Part of a small language model's weights.
Size: 15 layers, width 96, 3 heads of 32, vocabulary 3126, 2.28M parameters.
Training: 94M tokens, 11497 steps.
Each number is 500 + 40 x the weight over its row's rms, rounded and kept within 0 to 999. Layers, rows and columns count from 0. Numbers have three digits each. The size before them is the row's rms in percent of the matrix's.

# layer 12 MLP up, 384x96, rms 0.142, rows 166-238, columns 0-95
102:517539506470599463526480504477512525497483488485479494505516413568452484468474481538495498531487466565539487424494462495521420464529447493478515531531431496512468566477529408468503485580502480488548551479559483474480558512530496528544470424602519422503451504520534490507511572545566453516
100:530476468501550514497415465463487494597506451558491502451596452494509460529420568542556481487437496506515487481448502501492524488557484473486531412544548504487396522438494502488496449481505559486495525557469578501507465556576409478446506487495493483513472501488545493489476553532509509468
102:532466519439486519539504518473436486503527430532478443443467493595483551426528517545465460579502474508537561468517483506522407495506512490432556529519460441423506486444486415533481486497478469516562509502461527518452526551510448573466545514480557527488498442535476580523510482496479553472
108:465653486446515555504520540554497562502559462552524503502578519514466475516487476513489507475492528536494449513469449460480442514489468478479466546443469469389531482494489446550569499486515564484501537539534531480540467574475446556450507484448542498462530474504466489524494551562470455497
104:515478515496484504537520538479532445460511470470532561442500530573442551513418605472474413497484497522465465419486499491484511465486524568540515497463505502460451522527500455472479457502477394512482550469507548605412469485557551571546465483535548503491504479462499498482498468537514548519
105:528555545412546555475513502483491500542490488499502503507447460525479459493609479543424485508403531502527536505451496530449497444487494531457548525441448531455459507528472546505541498531466559512541435498553577495494495559565475479474494425559501486460566447501527568490516443504481451469
083:441518438572503530514555503567466452475478491509500507551516430462483468501488495488541529491561505518453455468452450520505539422508508484500440597544516477418551552564470495460592490493496526448497462579505518465493520511523527493438514511486496477464519478460571559505538540545565435450
099:575509505440548515494503552471535469513496417537426483452485491421547462564516457500520469415462494485463466494477433503497474454548475558536542520476487484458503496579495520483495511470529420453459462553508554503509578477581500523441541477466535540508530499504523538493481557566518537583
101:527527468491472524493488529593533500465459514528494444474511502507481429467361548500405508489537536521528448495389503479517438497496497506511533551498474456465500522473560472529533511508457532490524471533536485508454469546451549561482481478516512465388520466535584464556475506505490504559
097:522525483523559507578502497434455510490426488510541574483491528539469418475562580538506408473486477434464408443554490521503526494530478445516559505506459455461501482506471448491502549535551466572516510509477470488451560507543527480529536486455501507432530502516442506498563450578507530523
087:513526494556469505518537509505522544465492473548572542538499516560504466443535475487566467527449480531461440454469484512491566385527447592523469557449539475398493476533536509523514494519597511439464561525472477462467458438486537532448439568482497482502509479521498526462510487511489489550
099:473513502496586544431545482547555376513540524508497477448478517540534494534494498482487459504515583547481429466449479410472489489463506479482521490533519541435532500515478537444516479506446472479527538540495608530464521469541572588460497441480505472479499446511446515538456536539507476527
124:531498513613519475440450524527532503553449468517552513546488466600424484476526498465480420498504460519565490488491477406473463432504491486548525560489451455451503532493484481458562518541509540516552539496460502580464486487511486480482584486492523511488483496513511613532489532507496425507
098:507523510545514575522441447508446500488556534486536510493533510446470440548566559551517487469491499492450458476556437446446513471526533466495498461484502568526540536492510436440526512538441504514515609541533523523487398564479510514514383496489549508443482474481487548528491472514499562482
086:477481569512524516569451540504441454490493508516543597475499465524516546492485542529467462468527533544415448518512482488508566424496497504442507437508521514517505561390522476569460532565444504491464460503437476543476427533536472507510510479467549499464559526442513455536520453522553543459
099:502497489546501512474461504511563547497533516543493422366497423504476523467502499546518493429521521498565620516400481439475537509523495518509530525462437474498448453507501485508598509505530484459508445555497452468481490549500464512422455541512535535416487507482491537510519465498501510474
092:487519461507502517498453448495439471461489490518524470473503430493457504550484479438507466534481505482415491433533557528408504483532444526509467480523473602450481585544452515526588471453542568446512522524461631582544465531536495542506501500484515509488489504488546528500464510511527477529
102:469549460590529546495444544526475491512479540584404528558503498480499430494519546513539521544506543509416444521479505495488555411508455512499474526513533450453517527505545517438493507545533477505488539511489551480485461469457525509455501547483493525394510373474545551460536470490498492507
086:446574443500471522471433503547457537541458560459549497477482472510494443456521455452450504499483559536459532519510417474441536496543468504517542474486473537506450548524548535537489535463494503459444507450492501534509483513527466541463490533510535469486486531530587327495513506549491449511
083:511503470541629521590506530451530490486463520495559543490486538507507446536523508501521419485555537444503503503557474524471448460496415477534579421534436472486518449490482453545500492524553511534568484475462511441456510471537479449544486482461517523511494501473476468431506464594539475529
110:615557471560557446488552495483493511442493511493456504438471481486499484536454477550482499463439578499502450511502411492486514474490472561482549513505482583455491530483472512472531509515468513483566547454606481533465527554446490581450526431505516490479505438500518458509520591521489518505
091:485405524462528537560469490558481508496495534533485482496484441550449497537484487477474512471531550550399546484470504536518480459522482454498511506487596439506437518496542418565528426503434566474560526490523496502423551491482480490445446479489533469561542518505471582477509562533497476531
100:438508508457517520574512509484477508504514475520433525467434505514462512501508466505472486507536562583460483448495412496512463483488515568498445459427519570517514536571519461493568396523508486473550478611477581478436528497524451492509527519432453495517494497433551531496528525552518524486
099:566551532471467551490453576487444542456508504536512516458574504524476493478513540485532485452477535567474501507510467484504515512503496569484531438440488520433473553455507556455532505497549453524494509529454461524347438525513509483552567576542460544558450459457502526475527496463501497467
111:544505529477567451549483481550544429547466467513503482405529486490522531488517526604524514578503498512450436473444495498532541475517466555440526460436505505539495506471442601459509499504502453540466556455492553488460500609465482525454489489473492572454478460455535474515544463511496500512
105:510556565580541543549498566488505433477466415508441435493584508489533407439477534485492513563532528499542487513523473445458503508481478518538506454488563540455508442481490491505530449490490564505487487511525468548508480585511407530487533528397545498509463503460491512524494504494472512575
090:515468464449492502513483540457459489547482515527499607535547534506519463497479494465575486528494508527363506510472533502500475491512484535497565565485503506417514551561547443554538476498521515502443523506556520480458531474485453545495435496551482492493555499469546479437609555528486418508
107:457438506404550561511444572472456519528445576513507470514497521444469511473569529507462504481500479575466525491520531481534529447478466483450552468479512513469562467497594472516513454516431508444525520489525530579432527544477551494495475504488497511522431464489466565514502585493419470507
095:513434571449486551550492469535461501515565475530441432480583438554482509546457460535486448508548524470468548509427548464538528456503487518530497546558511492377491489465480449513586530487497525502512523452543511548510555470500459533478452520511527492427483488562502549524517459559504456501
119:511505504453508478454539491576499463549470483517500480542568449532495470483504515511426462594550498524501480491443455500491588474465465508493538597455433506493534499502419531500487538544460437509492546523540545543471492535535442479451572449519500487506546526470506444506585574527424480496
096:554542460521493546428521497541547463450531499521506442539590549421452460437471500507478434438451537498521393455547443483494493481515480536480506503483515521496552503395439557502519545518451453484571499526547569520522473493547450529519497527457484512458462545468502507515520507529466448508
083:513509539524447527527539501541406468569413492523481441488505543509516445561525578517502471455529539539458492566457525506562477422512468508518545462451505489548506489494489472519493492459506553467457494435448504531433483519527421542452503503542494583495541512430470443512511526504516594548
101:542460578496519507461440560505475389497462458575510500512467495535524444448462491524512449432546516547525521451547482504494480454577430523461473500539485475499499455499452562434566495473462560504497516511427464526465575533474474492539548448526519492516402495499516483520505567535539518506
094:557508509480445564526533532589535484466502437524460476505573485467505495482521557526525492486468577526480511440449428514523525542481459519548476519530448576435435503455486428556459518555482536553511470478461476508478459469485477543490578541479500534514507446403504469473523538463462518421
105:534483419528460496543494483562416535488500510520491490400545486501515529496498490448463496529493475530502495492484483491528497496541495476448533487431454520467381525493448471522579489514521406449494498504533483544507524531541581524502541514500584478449491384508588516530493491509565544490
085:453518473521496494581479465509500435473517459515569527460486494427530491491520491491467532533515498529455475533486402488508421448505477576537546499601532501476490536391486495440467483488487561479535506558510482512522541491577474538462475399463510481547534466503525508464527493555511519590
091:466473464511516447524569560542448476481394513482543464543466501494441495498476547483466457487526529545459460463515400471469475519571509466502519520474490520477545462524434438499521479473443440469525510527497538588537572507614478479460520514535523483506451517529546509495442484562435515510
095:519444531399541478569509520535498446486462512536565519475449483539505487509453550452484521449533505547461584469530489511479511495602486576507487527455456414471481536495520448482495531474525473545537520543487494473420474544557503479556581467448541488449493474473465497536466559497447449527
091:502514483527458464562517513501548446468417464512454471507545481507488442560401568515446482536533488501467600481461467500477562538502465529452559447497448549484478482520461497548496459577428432508490480509466539539559526509569449515542568449500490509480515500474487538548542534501443476541
104:491490493490545481462505484567433464508471541498564533520567483522498472522517540511549523538566489509427409528485519469559524500520472553466468507474416542411486495555529519471498500503490513503517528508547517523492504560565392452449483512484543599533513547460471454531557521479418446509
095:480484536497485520596486533466490527454439515507418499522464473532496483528494492479415461499463488478523442428497520474466548469499486457488518461497484476526538525524438476536561570545486457539560490508508517469485576519589552489469404478516521494541529441556558540484597478539491539577
098:445562477521509509542433620434516504527403541606496526480487443502509510455488467530511479495467497558457560459481535489455583483565502502450482494549510581503485498461517462453520496471575418485539512506514504453532483513532509507493485469543536575456464464516549462477532509527469509473
095:436513457529535510599515475485474449550541518567575470473529528486464430526467603574532501503495527524517414513464499532480449516546489526429532480547470544455538544555471483524478463530516498465492513529551474542404534587502478479466485482505493472492483447489547425485475469475504520554
108:534515498461518489516433554498471458497469533506509460451531528441488507516455520492444509496514490509399480500510512483503551480558492531510510455453471512471512568598496521496522469524614507507481525500491551588477491459534456611543529512510545455444578493400515536517492412520476493535
108:505507495509462550519501559490493448477464468537462492496548511530524542551426434424484500590566481541377528501560485499527568478523500493422528480465491532462561547457473448552502406532483521401537510495518501504491502549517493541539520482523478504506542450500488594537532489499505520471
091:469494497495521546571518507446538496463483475568503396409527531491414535464507542553400510458516535523507499491525479494490533487538509474569555442505502464501532551462510475483534444511476488427540551511485488463510521492504517494452537455455472563408431516481544567533495550552483524559
108:502460567528452444512439527471487503531502458521522478446493509592503544499535473532531452486520493506502524480436480469522497459522467521493560494485440480549469484542482513517494476538531435529550580602468506491390520594515511543524466487538484612467476497495438470506504577458539450493
098:554503456439545545513524424461508469466502545555474438515489492503435501465462504518575488529474504549494505542523500478447489501472499505481544434473540496476442517569406448473508413532456457453534527511561550508524423579493480456539552497485526518454529462510560545533581529521450457485
102:510489598544542494546432543470574509509477457489546510501561485523509437493510514560460541424479599525543502504451500466544482460535514463457587470526460432438437478469437514525528459490490497486551570474490485481473534582496506485451537455511567479472573476525514463502526499468486475541
100:493487587458530511506510483531519497531459519484542517464487512543474415533505499534443386501469538510539613475491479506468481457548492534517473394519457467536522489443431503483500504437513524440513512486489519488430583563524435453518507449495554564548541452480503459535534525526485472530
109:492588493517504498478510488559472457516449477520487516531528498476529447514617518470459471530540574590513533437527447535497428446526518496502471502467510590447505486447487477497507448570470574431498531479527578478479555580474492428515496479439497490504491498472498571494515535492505439481
098:493505533486459547527456508527516460463522425502509538457511579478510496530491509475529493448517537569543510446499478496495457490550469474474600482469363452544484477483530475548515441437536511540523517510509487536523450484581492528501489403444539550521437501516470447513481565510427534542
083:466509424504552602546471435481543515556478490557507512481534455479473508475434501488462562512542477549463552441481543471472458483500480486507466563494510480497450561497455561507486428398519523476519457509525570485452445571534517493473460545496493460506531512472553528495561562579480487454
096:465512533549509444460490534553461485506461498477459472508488481513520534485500516558527466534484522539523432470530528472489526497531469521526530522541502461558479505501494403560489480478454456501500458538561504594490494585600476445467510395539552536547496542440454462525610467476444505503
104:533484542423501513485437514473483444544450498570521557477469499502465511512570518504490470527491502490492538437471511530488471479577480492532532451462466517415408515462477440525520430540481434478482498510394535561500493446512461469541509559492476576491506489453504584571509552530477516558
090:512513562460506456532432590485483476511502523478419471543471538448478462537542495623485518482483551493506512429525454529547429441489444466489486472436477462449516474505473439495520509528567444586495508524505496506489527518537457492524532543492521513522497461433510561515504494522397445549
100:537493538558537572452467570493481456516494501524523517516545413516484512442523461463482496510501539518442451440525517469452524520523442567480467469502516515482428571564518493465608521490549520499535482478524549474418527460457512537546453508486524608474506532486419515462527460528496455538
101:444467542523513495539456514563385500455450509515489531478485498482397525485474507541428544462432502541501465504505500463489587498497483516461554462489407505484455466524531462485480435550436466555548501547463460542512458532566477500535566459524527539499534506483534564537459551533458516517
094:495448471474469488492498473462501551446568465528422467533469521594514497585471541477484506508483504553501473462437458502504568494520471476508444501460487510469482533548468489556555544515497558444587522485523560492460487483537531462413433522480525483476552430474542464467567605494520495513
095:504555472463460538492486446586479539501449527547496414466518479492477567437435518525480533484532452507420548424495496450524586390475505513464523538489492496472503509518534519528476511534457488457460546573538539497451457486528556486521534553500528494530517503472471494576521522527536416441
099:504433538553511439478386564502519451518475458484525524508513418434459495496433477594494398545527470556508517413511490529483482468477513473512503536547468562468519487514506560512478467507531519517524512551527552550529553538557451511511523499486551529530598461470464505488515518466473461527
094:505602527507441470553472489514487435467515554540453502512558471534498464514524540546445474492470542524504521503518493510558576434542509542451517514448582477467537531490404483566506552521481455474551451536613473518436433524464477483492502467431492506534549478524479494464503476482502539452
101:500497474541450520471522494497476442422512377500504512572521489458532490452459510533438433575542494581539528495467475454477547501522505508519524470493439531507512531512502466523495500562495436506510566546466439540554518520540488554428534449508549479547458491398552479467561460505492496528
099:514529448456480480471503485554505537568522495535495457529495422570503421458495515526505466541503535508510544420484512473505517496561490599545440556454515480454389529507565535504551451455480557444515466501589566521501531442484489457512427516531517496492460449505534468514492517501455457486
103:522541547533501564430457520440519530529498460561502601458482570471474503474421499490489455486504499572551454473476450489443562491504404520480528413516508527491487521563552505455486521496521455456542475530484572469497476547455494529497589463518541520441493490437498541533522475519491550533
091:566475510497507542536416526532550558482484435468540508516459409508438516546527537499527526521547488486530506481472541474512480510533482508529480502458485496501546530435498510533506519471488460516497472558491512465408464513535429592507428533492551554507438478519435472466523476469454572628
100:511578438532500511537461584502534414528509447534524372500595367539486480548510509480495511458444474548464475516488522508467502461525508475514526444470490538506411497465541467506503463518508543465534478498519555496491493565561491483436474470474516504427466522526536523507499483474511512535
104:513496462525489486522541491601504459552474449504546535471544462441494453489551534492449488566551516485506493509471390453510471471467423516479448559521452447469539435481478550498427510457451511524480537570494498528466486543557481541444495453504531529551561558480481462487555521584481506508
087:531495517531494606550443523560463470444509530504475471470491486484486487557486455526550562457463542617418487550473523490543513483561495503532541525459431467456442524532449576553478437443478532477522572501515542464506491542518549473427520539470529538483528512519565496449497488484495497493
097:504500451487508513496499471496456390562480507513581479504541525542531476485438479588503473511512506616517553487471547512547536497492469496481502520544472480433457531537445509521438530515510535506514480504553460535508456524514460480489471514426554508439541488518593505461605497513493448589
097:539432538423561477462491491509523513498532495503451541486588481498492457438532480507486519491488490464488490498546462476505588494553466545536501484514505479495561592401426548509517494445452539507489520501538590470465434546587454464448527502504479544453456453479492543489553485526524492563
116:512615511567459506467536488541525476540460455558537448542513479473447437428519500514466402526554590502478533453508486446499537478538490499531461531477473433514521511473479487478527492496518541455537480513456489547470498554539519457384542484490526429482506510524491505525535560528420487456
085:535497511547530521506458512494519522461500533596469533564528473506456480505512493515588511456590445478506509453558472525503474447463430498474560433588419498484527492432481489540524524583569518503536462538516469459428553501482498444544508445554528495551492477480444452503535464480518496457
# layer 12 MLP down (transposed), 384x96, rms 0.136, rows 166-237, columns 0-95
099:499571494434504461501532456517523634577486496563466537519506506536458453523486434500538540505536473453508541469545504520468473508502430494483476463522523416511523511568441492529427557495530526523466457485511526494456531490442508494548506438500406426499507588463485556526475453504498497518
103:457500507523518460451544515504552502441545523563511436461513484487509499488498548517549487412510507474519504496486476524462474456461369444462515466508584484552539513499571487495532545559531572461532536575467517408473486504463424515467474537471425490510487526501518488515439528589514495494
100:513473553475530527471570422464445521407505524465522454515509525495486508519523482498585511391518530509495480540506560506457455484525487413568449512591485522482530491505430524478433496443550524541562531524541561440537501497490489542504467461507466529522521522438517408502473507543496524470
113:510417564501546609530511517501551598494497522466518488552431528480504552505544535495506558558514526478498543502477554481533502462469475506526512467482423484511514430544513456515461450498500461546481524483486441577543489494424453477452477539503440506453557465509412532534491413478493515487
100:495534607440435503479518464512497500519619489512473447477467578528506501448519454500473501491515483552427529502601494517450579539522471541481473534534524516518490486415504495509487468486483506458522576467482484492526509505519513553485535534483519452461568458463391537556500455500477451477
105:536435553526513525470525540477503555536464443459507482475474500424517476526590418554433546518510450447493542485497480488533428476487392475484508542450435462486532512577513494439497490469478528462530493550511500475484514539474484493579542486558522543571521521500536477569444509459567486502
093:528456462479567521543499462464534588532508553564475547462444508520490497494441535503472486469521493465542524536500487480526477533532398569552465498457461488499480489507508534527502468566535481549471499487487478372522540467506479478531511528518501500495491439521491449399401497602457508525
090:513518514433427501440527576471525533540453474421503533520540539579597514475470497521526502474419469538529495524478523514440562598477524502507490489496462488511487549494516457497491489449556484527480420460491513512521467423534522528537408483509482455520487531483564512455415557504456491474
097:479460458536482551497515474521428556505500504496492560418545545461459549501515491511546441472508470502481556476496458462469493481517585469480520481447540523445546437567439458510546520465507531469503520485428499407514566531574482539541526519472524586478468512495484529485453563467543480406
100:492492554498415530485515511549569551512574482441500471467517502469530496513463501508538517581517487581525504536484499498499477545522497524469458527464536522461468519448473478469456477480410484467594508524515540642600440449473524534468423473489514502511452481501476495508454498453454493469
085:441518452487529535457495464502541405545475506538473475520483477494464485526457472606430526485477460471493510474538464432493494568489481478483530432502478554525517471516520519481491501538478515574551550519514514507511541569527543495508526464462509549433485492472527461647501467564451422461
096:488496514484521525424486477467450532500573517483511446494496570502466537536440444489437528478497532515450567505462497502502523519485518431451533488449539511475504529464472526510472569483476469523489506528482430479432562522493561510503477542510525396519633580509429488498465484489599525497
127:511522544580473454500503517469522561515444525557550458541537493593542519511577487499484485509425472381482530489509467420503502474515447475550553529488508489486511520473486490468485504478499544535499520528493438476578441448487455455482526533521453518417481496518502582540459504589489433489
092:580486489522474465527503470505499493487528493539535422474570472520514549492556519538487525476459483528527522549551464454491462485519444482490519485496504427591507556530581451481419484454578476568462500497460440466449469432503514556477379505487488553485521480535459458564481524497546520476
083:522433502448472488512519448431481504565442480475554485493458477498508486456483490475439535452523454458467536573571501523488425541538423550579452526522514494522457463480520550488512559501502546524500560487493469502534493478485479506601505527500497581512513510507471467473450546538538578388
094:488452413502395467512562505491487492516549525477500547432489541464531516555514513515494496515430556481460529564493525547505444560498594465427490523465537483520532522493507510526481488482457530521542556458469512367528503451514461538496471536471452456573491507463481546559513476441464512530
093:470458503430479422536459438501513456474450557475478487503490495512504481475424442549483479461472519558506513578478571486431479542509455483534496497498489566587515507524529481493513581552521551541517522537448526432558450493455478497426465552494476502521427475574474488542469522576520499545
095:454523539449521530453580503453433503483487490454515529581484535546537506501562485512551439425524537496465526467512587521494464502438511453461502453473518500522604434577470518496515425460503455510453477450516504478477579437543488544553529445502525463517497560513520528479541514514466469460
090:550539502509450486522497479509518466547494522532509477527517419521522476509525531511549536457514486441534490527539534515554494450442429530424495516598556526466504440504482551480468545527488531596507436509456475555526465401478545491469497516463539444493519436490490543474512480614515468429
094:477544550434445509505578507573466521441537481483479440512509518484522520501504432481494504555511509536494514520380500473507507556512532542503479575422533530585482515544450541470434495487457509481482521534570533591532491514406492501463446477550523425465471487519505513534496508481432491465
117:477490468486482482519540474491492507488497485525468510412551505527551466514472558510543453566525525467548517438416474487461507489485504519509460533531561468507404432406579493483556522470501554499542512497540537560529461527512484500441523505415576511451502469477557507606511550481444488483
092:471411487506534503491534473464516524547470508507561500571575515463503533564452489552482496543481478474514493491574507466488510442486511547440551483500447518535478475463466503442493502489525499569472427459486495520609461467535505501439500550467492521447459558450555463586522445605510522475
095:495587469492498504543525501438483576567432488482477448499450549568472530509445497493463510505491481458463496522518503582534494550495526595515467419485501517523538514461533469518493490497549492459412493483532547514390535433510535455460441514537513514499504497543499470495500540475625513484
101:466499515530449553479478474470491437485516508512463476524487514454496537480481536545549469548484521507474496539521465514476455594474457410510491522576541500530516491509453451517439520555503508490523453537470488522593532428504532546533450541377484467527548547536510446560409535543471508444
111:484436550500490561552525493492477471543419462544528539528581528532544472495521493481557468458509547502444446487483530473541493539436520572478455500545497510499440496554382481468548498448479492490473399494498460531467548482574560430468510454493493551511523427516558530494502524471512482516
108:477491517501482448492504542531495521513455495569494481516470503461513413571548501506488528467522516425468532446477510537490482522500394513514551503481551448478522474505509532447509560459486496527467465481467501519522444531448448446497511586407556489460495580569502510611528506579532512559
084:471426446471540481473521548542546506561518502459467438502542487517529461513480505542537423398547472483513483491522443468500517509495455483515500450488403562557479448547518593519465522541510471522498499498453495525474480463480423550570567483476555519531498549506548506567471437561464517489
100:433546546490535530528495488444534454448593501422537514549488565507456576510437535495569478534421522486474438485477515563496476511510531512507522523505476530571501437493550505498472448472543475505535508470511486526562484499492460530445464550402513451479452503494497536531489520377522517480
100:478454492579470526472469475479484510496541585461531533510521547463518557554535492507443538450555394546542484451490465561490531452545537488486529433529507497474485502472475466463460540501479491513498505509463526431493481481470432514484532483472499549492488528468557493524500524667586498477
126:479525529470486563476584507514450508476488522478456427463484463540498508495532506551485508590518536524530454486435525508535582524494511528527526597400465496493548479536465501500441486507532463423433481513590484575490553485402554493520495469514431491480510537488523505530493502489442445493
093:496461461487502515439554502509527532497512440466583517526550534565470493546517465433478463444500528569380534510475462500462543524461428441495537433496446506442525537595565460496502462521524434510462464518491449499429528498511501489517500443470480508486534540532496457547512562534559509516
072:498504513526531480486494517472535537520581471502495584494524523474488523554532466526484575528507468521501580455512483482525448561459545458492408492537438589545464511443516447472483514557426525543465517480518502480568404505466467507473513440436502464487417504528539422548517547534501513498
102:470542514533508445487533544533577498435474508481537461479491554530520491493525442487496518491510519556465547471514478509491477509493518461517517509484492491406520502492456507492539464532489482528426517531494493555548543504416363483502528446538442495551514572456594576542439452585469478523
091:545510551492574462563515510519432450517472482572546441478431477545480477463536477498481558538535475572476487536546595479461472515572517567474460519483572556506423434550479462458483497442456496566521552514522435486492468522536503483520496449500490475510498469523477427429490504503514456483
097:502424539483444496431542464511455500547415461475513398459519498419554500520577510506492557528490499455458490478514513549457575533556471525519552544463475432505497462526499510520499516479494539482579552514484520543492530475499450491457528423464509523579516532492561503575506488560450511458
079:432494484474524518477509515467522490458494519475568515543535428463562493532479500449576468517483483465446418499493533539510519544538434466481524419540513437486486516488587502500492579464500482497542536485507532468550466510446597498472516438467451545489525554532473506444487450580565564471
091:485509513459453488532530497522425607509483485503545503551452484478486533486501501545512446480520489455436473527504608507463498506499544520512460485496425455514502569505491477473551423523455516566540537490525439504460528499436497553460458491510521505519484441436475415496507470504624557553
091:503522484514538453490583440546454532558522443457456514545521450562541530526470400471459511540550533522423496480507523464485524498444463548516471446502519537461510496447497485512492476476440514518501554488512503453536516412439545527445546457476428480458538541482535495594560497559544508517
102:519506474500530553570556507451466536459479537510498468520422494509555536551453489496513569466432508481565504576457528512465528455514427449563526481490548481487509467510536479452526527509496540493495460514513520388458439497485502477452452555444442496449503539539606499526510493596511488485
106:539534451467448548458522541472481523516445470445574493472489528475518551501511505487498442514527531491538468482407516598475500473504601497491517477468495444472489525485474498465449529509508505454516515497475445591525520419495548537526520450547419495526505471505536611475549512435485571547
090:454524532452461485496508576476518516495592493458523452531503529519547446488499503464496458461548481586452481527516474544431534534488418500538430477535488576492437467524447481480428497485492519496466559451498493572579428470520554525552505521493529502482430570524520555471492477474534520438
094:418512515472500493500611532499553470524491504540561487475558523505545481464534525536543424496492542490532387537534535484468534517456484541470450450571446461509446511555491464481486580517428427522478489483421482506484587414504450562493495528458483505517515476503481517507495527493471503525
088:474520483526474495414463497413527508497500502514460521472523554420513534528543585520580521553537528443546438504509477551493487559517451438425509544473504493549492447471492465474500487549499530540547506483452494525473467431499420483475468491467539510539505515576565480574409549513534484507
116:543464505515484500482482488472531540476552510586456472534500516577520459480524520467505549530528461527470509535462499467459530404504425527515436468507528536531492528415473422433583523531464500530476523547559546516516431498437480552470505568501457482489465494508484478563514530586503403502
094:444412450562491504494505443548516482549468562518446535547505432503477542503520584458490509505535475497576532482517477457485506466550483520537498492518410480565567426467494532488511550445513471496526546491488540557511524516520563466474441502493420555488526503496533441473439502469409543532
090:454454477494484437449529466541474509519492489421523486491576480512514498517555447478516503489510548510500523524480521511507511510438575511528465477504464497501509441564548540488406536452450472551500506492469459535480571458496534501550443464460467516554538539520435465574474480550435627566
095:565607495509505513447466397436533518459444440479477449494468501500478519492524522463465494532510537536470496565538488555523420563443535486452496514492501552491529533452450469518568501564506531505483504481577492525502515583508491447494450494510482426604522535495538493514510497501510421464
101:508506545503413468449440423511496467496492481485483495543454493468511550511525475493510583479570506488489403481513603535563527462528517501463530524519450552498567445510533521499496543541560535464489497521508485404500482498476518495455493538496416510511489529509506442581452439441544534571
110:510545523444487443516537495530511519442480437439495487504495489552519494548524442597462506427575475570613436442494512503477505508540478485524497526504466496464487545496447456440530471449482449506512470519487505546529534487462550432513449532530485559491564498531460462560523498605539497519
097:477533522464475461451514498483431497523568538438558497526463536510535545515490461425482414524542483570501497528457459551499494524489569480465459547488466474498533489447428494489484552497480530522488603485541514540406520526477436472517500490545460515492451528472508603485548504479553572443
104:555409492505519548553555488474514559429493556504509506504515433499492546434438553529501555461526455457434495515545529452447536564514527441529555519474464428501450472543517472444469552495548456539491528456480511497443579486560535538492541468521481522463484502492539414496507469542548538511
090:525515470565614502471552492510471494457561506521487431466460460488466495529540483480501509497496465535482475498490486489554524500558532499576495505520522580439480494547478457509476519519528524475508461450469494457444391551442513497479540586524463466451567442545524548510436527565459557440
101:540547498499489466527445512486465527461536509513483480500447503459483477455529468481498591554505505485514480547475517506535502499515428513475455463531585444541564478476547523486471486573559462533505491477484507423571536446430500510507493559477503475467475521480428515410458480657523511513
095:455538531476493569490479520533502480515522481430512485470488539444543530511488513445551557493483468543459531498481537562459416559482539488503477454489444549417481436503524513521506490495490520451560451481516550532485475503459557548531497486495492531551564419537539559442448512382501517413
105:590513460449533470518470438520501468536526480542490530511515463505514447458518529490493509490508540427528481459454512477581427489512455554473474455521524571447537496434580535539463516470536487514535527512421455500540570445508519568491465576501500483487531476475405473572454525476446459533
084:456511435548449473481467513436498516565504493498478513577559512501524480448546457477522561523531496444520467522529570435464506563519480530507455468593477478498461446503510537504544524489545551569484460472471461455538494398500487455457513530529428400528523477540455549570465505499498491478
097:484548442455477496444523532514535476436476523461464534478447545587493500503399568508541424484500516530500511519490504538512531518459543512563494480514518474526450480452586498520480525560519449524481517509445522417490569536538498475523405499464453539385527482535495498536488540527509441469
105:542501451573519473519454464514546471523537525472477456554496466479520464501408439436542539538514485499491406524561563596490519465480386524548493508491480500464542445471492487515467489507518517482611501479523487450474416453461527485527523558495483531502504532499541479512502504572541472552
103:495465437543507484499520483490507536570493542470540508535548524473538502488494476474481465495423498454530494512468514496464567498470432490533522487560525466530468546486476468453499532499444517530533522463508583413454561545506498469452546483461470525498416526568477518480525534677476465476
103:503549490573548557519535476444461491522480478408471488534502515460494518494504472508482453451572477467467495439504498533495540506521461527525511479467485539543493496540516495459458523488485494408464571462495416506491517504526531492534560510518459492535492431552463452583530468672526497492
103:509477495494441461532481465535491508490524533456510490529514464451516543517484563536535488527536478500528478492558475508548550527445610510517475558579474477468484461509551495520538536479557501469508486517480485512459540458458502483496478485479498479530446458484495458434491516278523502482
087:500551508483513587460471517474478506538514483536513462475525495454505485502479495454504515477470558495397573510453472474503433533475441511563528466556545455482481452592509476475460440486574562542459491456488486535478482437522487486455522576632554499577514528523495487466513486522533508470
093:481504467463525515504435482440471519401456554441470483551497482489472454470534534521444526467501533424542420503489590571488489480491652501459502504516496529482544522508543539534538508515542551537487435486485517488453521445482493457486529534463521508518538543503529445429522555506455522535
104:496418501528532507515496522466448475461483495591500534511440521483484584519499530555543462451468462462477531480565436461488511463505542451426453481548447477555470521462576508583452476502512492520574483531451499522526579509546457525516557522457528510462523494493487450524409519468573510538
098:503461497471541526481483474457497544425471479450482507585559552421508523457458448492409549491464572448474469487457520596557448534513500576515529480473449481531532552530592474461528482492487474506464529511504545586497480507520511524500529508527495525427554524430449508554485460521512511507
082:434478511504488498478499509445485477536564534572463501461454520466478464480465562521461519534543525516486508577551514534540539506462474493512464470529453540492485430494469530533431507498519519475478520472513436512521394556491525523492537509540517546482520486542614455577491505492521421368
103:492472557515511441424535481569541504540506460515516491556523439420562480547544575563535522454487487472494411485500488460495498441414401455499518507564537458524484483533519551507423544528541492472498452519485475462476481537454514527486515505456523480511504566538482420538518552560495521504
106:506533497367459456502516475525540552528508512428473417501452475574542453490475502431444439487469479578552536532469542527438545511524552476528470545477522514505480535471504443440487519516459469516512490491490534629545503544532544542521474483502489502503482469552528530494525549499457541451
099:516500575547529512486542434471524492559455490496491565454527452540524492513527498503479490547471535433532448522499497515496520511421454468502515514501481445471551509514537492480469577537456501537458455542503445399455536458442497519514481527565448463520493510504484496548556482670479507513
096:521468467466507545481530519498558536485467510442471513495486510517548437542473590487521492483506498420535547500493519516472559546522446489423417466507521550532494480486547424435449515503472462553521525449463553443551488509451524505449472526452509539560491510532481505477489449604449606481
092:457439581549560487470489484583486491505548481462519549469564507482502585512463449525419456530494499549451515498494493516523472470519482460533506524496501479500462539474485558534444518425464506543483500518523507454456586494392551504483416497458534557500519561568501482514455466581484510469
115:589455523495451465424449476538507520607475464496575502578519436478576471501504457542498490440537523495453524504534491510559445529518470562507492508551503483473560478530485554511519493421549513544510456490487435488457550444489487484463483489478516564468468491483513450591512473469451461548